config.yaml
n_layer: 19
d_model: 128
n_head: 2
n_kv_head: 2
head_dim: 64
d_mlp: 448
vocab_size: 512
activation: "gelu"
norm: "layernorm"
norm_place: "pre"
norm_eps: 1e-05
positions: "learned"
qk_norm: false
attn_scale: 0.125
bias: "all"
tie_embeddings: true
parallel_block: true
init: "normal"
init_std_qkv: 0.0389
init_std_o: 0.0
init_std_up: 0.0389
init_std_down: 0.0
optimizer: "muon_variant"
lr: 0.00722
lr_mult_up: 0.86
lr_mult_down: 3.0
beta1: 0.93
lr_head: 0.00821
grad_clip: 1.0
warmup_steps: 200
schedule: "wsd"
decay_fraction: 0.746
decay_shape: "linear"
final_lr_fraction: 0.1
batch_tokens: 32768
seq_len: 512
doc_mask: false
train_tokens: 279100000
steps: 8518
dataset: "wikipedia_en"
Each number is 128 + 32 x the weight over its row's rms, rounded and kept within 0 to 255. Layers, rows and columns count from 0. Numbers have three digits each. The size before them is the row's rms in percent of the matrix's.

# layer 11 MLP up, 448x128, rms 0.101, rows 25-46, columns 0-127
099:106112089092144127147121148122209160175151155166077106099059168144092063153101170153140173097121124103133159139087138171170118127130085145084149074065134089131113086154124106136120117133158134125147163103146104128150190107141148126177095173100166158120130099110107093141161132165194090091092105121160109069087100138117139227131105126095125134164144127128168185137104160132125064076152
108:158097089141147135071159098103148079178104089109152086071088122118160121147144129141169171070114174146110133207106119120143132113163094153145113132092132141121141097187114098081173142144168124120123157144106127171153123115138136185160134087093119157154188115184128155120181110130184131059105166133164133178187144178168096087054101099129095127151108104157138075124050098144113130126156
090:151096169195128152150087148208136121131136140138148133163199176131096158136129146119068115145119127174135096058092113114168113137141161137135126123172144100162147140137168150151146084132164120171061152115100115065152106179085157130060087095131125222173116138099150133146121108109088134074120120056098184139143135156157178097101080129116163131093089144128146088179158114110105120106110
110:132073154181091118201161094110157086127111113146147180134126100118142118124168147194133191184108144047081123137085090109162099068099154052122162098078130140161096127118151164134155129182188123154087133108106137129107154150128157139140124165148126129127155112168142158218082148153104114158106140144139166087148099140116186137177132149159107162146122147116096071143075182106149109153132
102:103073067091124158163114138152150122102156139124080161042144144123109139119061128171153168164153098173125170194158130156083131128158139112136138111121116163150088091110072107189160095174120136140101170110087152126153193138069082080180141093107084132185091094160104106112106113118120189095118144189107116126086176135134136104145127076126121120156161163124199116143079146114107145102131
106:108160117104127142146138145177076121106117178102062127108129122127099158082112115104098166177105102136135138114067115155165161166136172158159112058067125117141111103130113091093103162220131141143116156091157166125109143124163154091127107155134108177093120142080125176252117119123123175139167137138197163104091161152131153104105128139129096140076092087173150107112103149140119196163141
095:129129086147101172134230123162131096188118189184108130135166102119130126100126151157114185083161139157106105113128141119088091110085147173069095184071156133121143114136160090118122090131088175126096136133144085134142093152116153131111114046141148084140153107115123162167086180093156106171165174099132139108174147093142124149162136143134104123089135146050151145155159136067157161187085
084:103133165158160119148160093135116156132194109105080104120136091121117119161189141119076126159125149099135089100163083163118110144075146152094063177064106120142122107124151162138135141096132063093182135124135161159183099051146142069106139098122095212103116140134113129169174145092131090111078167137107144144167143121096135177121138146145135110075150134135066085139100112158108115209191
107:138126144142149154160132152122172136145088110136158054163114195076150134112128134109161130147151181134137159064156135144143148106108092133120140140117086148173143110119174078142071112067103139142128197196121116092130159187126162095123162176170130113174156148129115108173154133113118116122158105136235112129161131100087090170110150091091154107154106093079099171125104085117102173130041
099:152126157109157151098154135117115096124250103128122143128119127150112146163115136106083125134146081121085066177107113126112185137140112155108100175171118136126128180160131111082100189161158165065156190143116184068096139089101075167175129125132141090175113105147147116156086170161112124133129096126096123163161105080153205160141099155110117179146130140104159079117121183069128125099110
094:182127074146171137125118136082135133095188090081197136159111082154123109121125136131112070183088128103162124153148150146191109167133164114115148093081142150072119097146135094091145157091138044100152147119114151127094096122130099105075158133112126179103110088159121124127195184135126115124116126136130101147167069098082067181115103086109134149134148123143177138113023131167150087111104
097:187168106088085077107157170124142102115122147121117111092158124168171105150178130147076086124050164098085169075121080077116101120144142178190121144165145107126084181166123123159056111122131075105110102140133154116082158170129108076106098077128161140104137180178090122146063105097122109094150083135151164143127037134096097160135136166099129136132118085154108118115103124174138126104130
100:187138129119121137143105115125091201150096148165145157145174108093159129172147102110211144159133092085132201143124084118136176192113100143110165143127115133124096149125113172133118123207086071119107158092070163166093110129093103133128138109168107115142088139122122166148113143090088095078074181096086068135116098096128116132104178192134172099157119067131169165132127116111136126066160
103:137051165165126138105084119120079146092128144074123169049156127143167135092088110136112158094067128192123096085126104133185128091106089156131109119144128118169105111133164124118173067228113113123162099114087118122117171128172155169143152181078110132121169185158075109154155088100134107168135149099142088070137130165166154090132156113127138152047133136124095135108143102157135095102126
114:163071145124099104086170123102131142152114103169085130128173171110121183112078163123098186104139162123094091085112076093088127108125115143115177188155179116156120170124173115126031182122176177126160215160151149169193127147106140110096150127133106102089174118116094104146116159103187130087120144078119093131177083077153142111098119136181155140152097102135126098114121146143098124123109
098:071143205131071127092126140095108140073147115089154156102160144158145103091148133210145118135141110174168159125087081140105150151109067197159141160130196153094118134072066079119132125157126130098107147108140063118120104120113123114125201124156126099102100115233151131160182093119149139123092109127098157130113097148114139126081098163136159146129180128104140145108173073129088160117161
112:155084095153119115152148144112100135131206147095143105165178109254109132099086103103130173083161122158157157128206155085138174156075115074096149164149156131122137125124132147149084120175105165138141144159143090165121083106124173161156089114066121131109157111065079143132157130075132052153105119110101146130165153116088085142161083125128089112120106088142149157133151127079105128122144
109:113173143103148117174136073230133180110130145166132135056138140111124181066045136052143103169129168103111163095117122131170165134054119159131139080164134147140181124115146084135144099159129114099128107115067089153111125145206126109179175116103131105127127158136134157125140159079067114138084107115128129103091138162099130131126149161089140076115139160074139092156153115124146179130129
098:149067149150106185124176149102094088080163112167126124101117140151125148121124152098161184140075092149161141135121176136154136158105121127074122140186108148234130111150181154144159143145116126130191166127132084114082076122072094151100090119150138205102141126115116068097138086097122098160125098126185148142148123119153124131135157174087153101075092123124182120169172120095071137192137
084:144099147161087115119148078091180130117091178138103157091142171091165115126059130142189154098117104142163088147140117154137096114196084097178107161111143123130148105093093168141106138122102112143164131160101138126080084169160159122192126134133171113154098128082096202080068152100135128106124139181179075098112161172133093150140096176083112102121080174082122104119143124163151135051148
097:075090105109159112115142137113163144086137140138143101086116145111171121136120114139078140138184153115171173117159118167107122096107133095081162097113162173142125133134115132132043133126176107159160081136143037083137126116198191205157164140105105137168100109171176107095146098165121125151146142130137133023142094101099121115167130120119149131127173137181134111067128135075139164054122
087:094140113155155170108170138157119097096126167186100157154142115106125098123162147132137162124166122114156082094150107119191110119207119120153046123104090092136172073159113100091124122192160139111196136135161086137127095155116139137063097132109176152148092094106102128122123174142139093135128122126223135202132109177155169097123132120087128124146105159098160069109086138109164141052167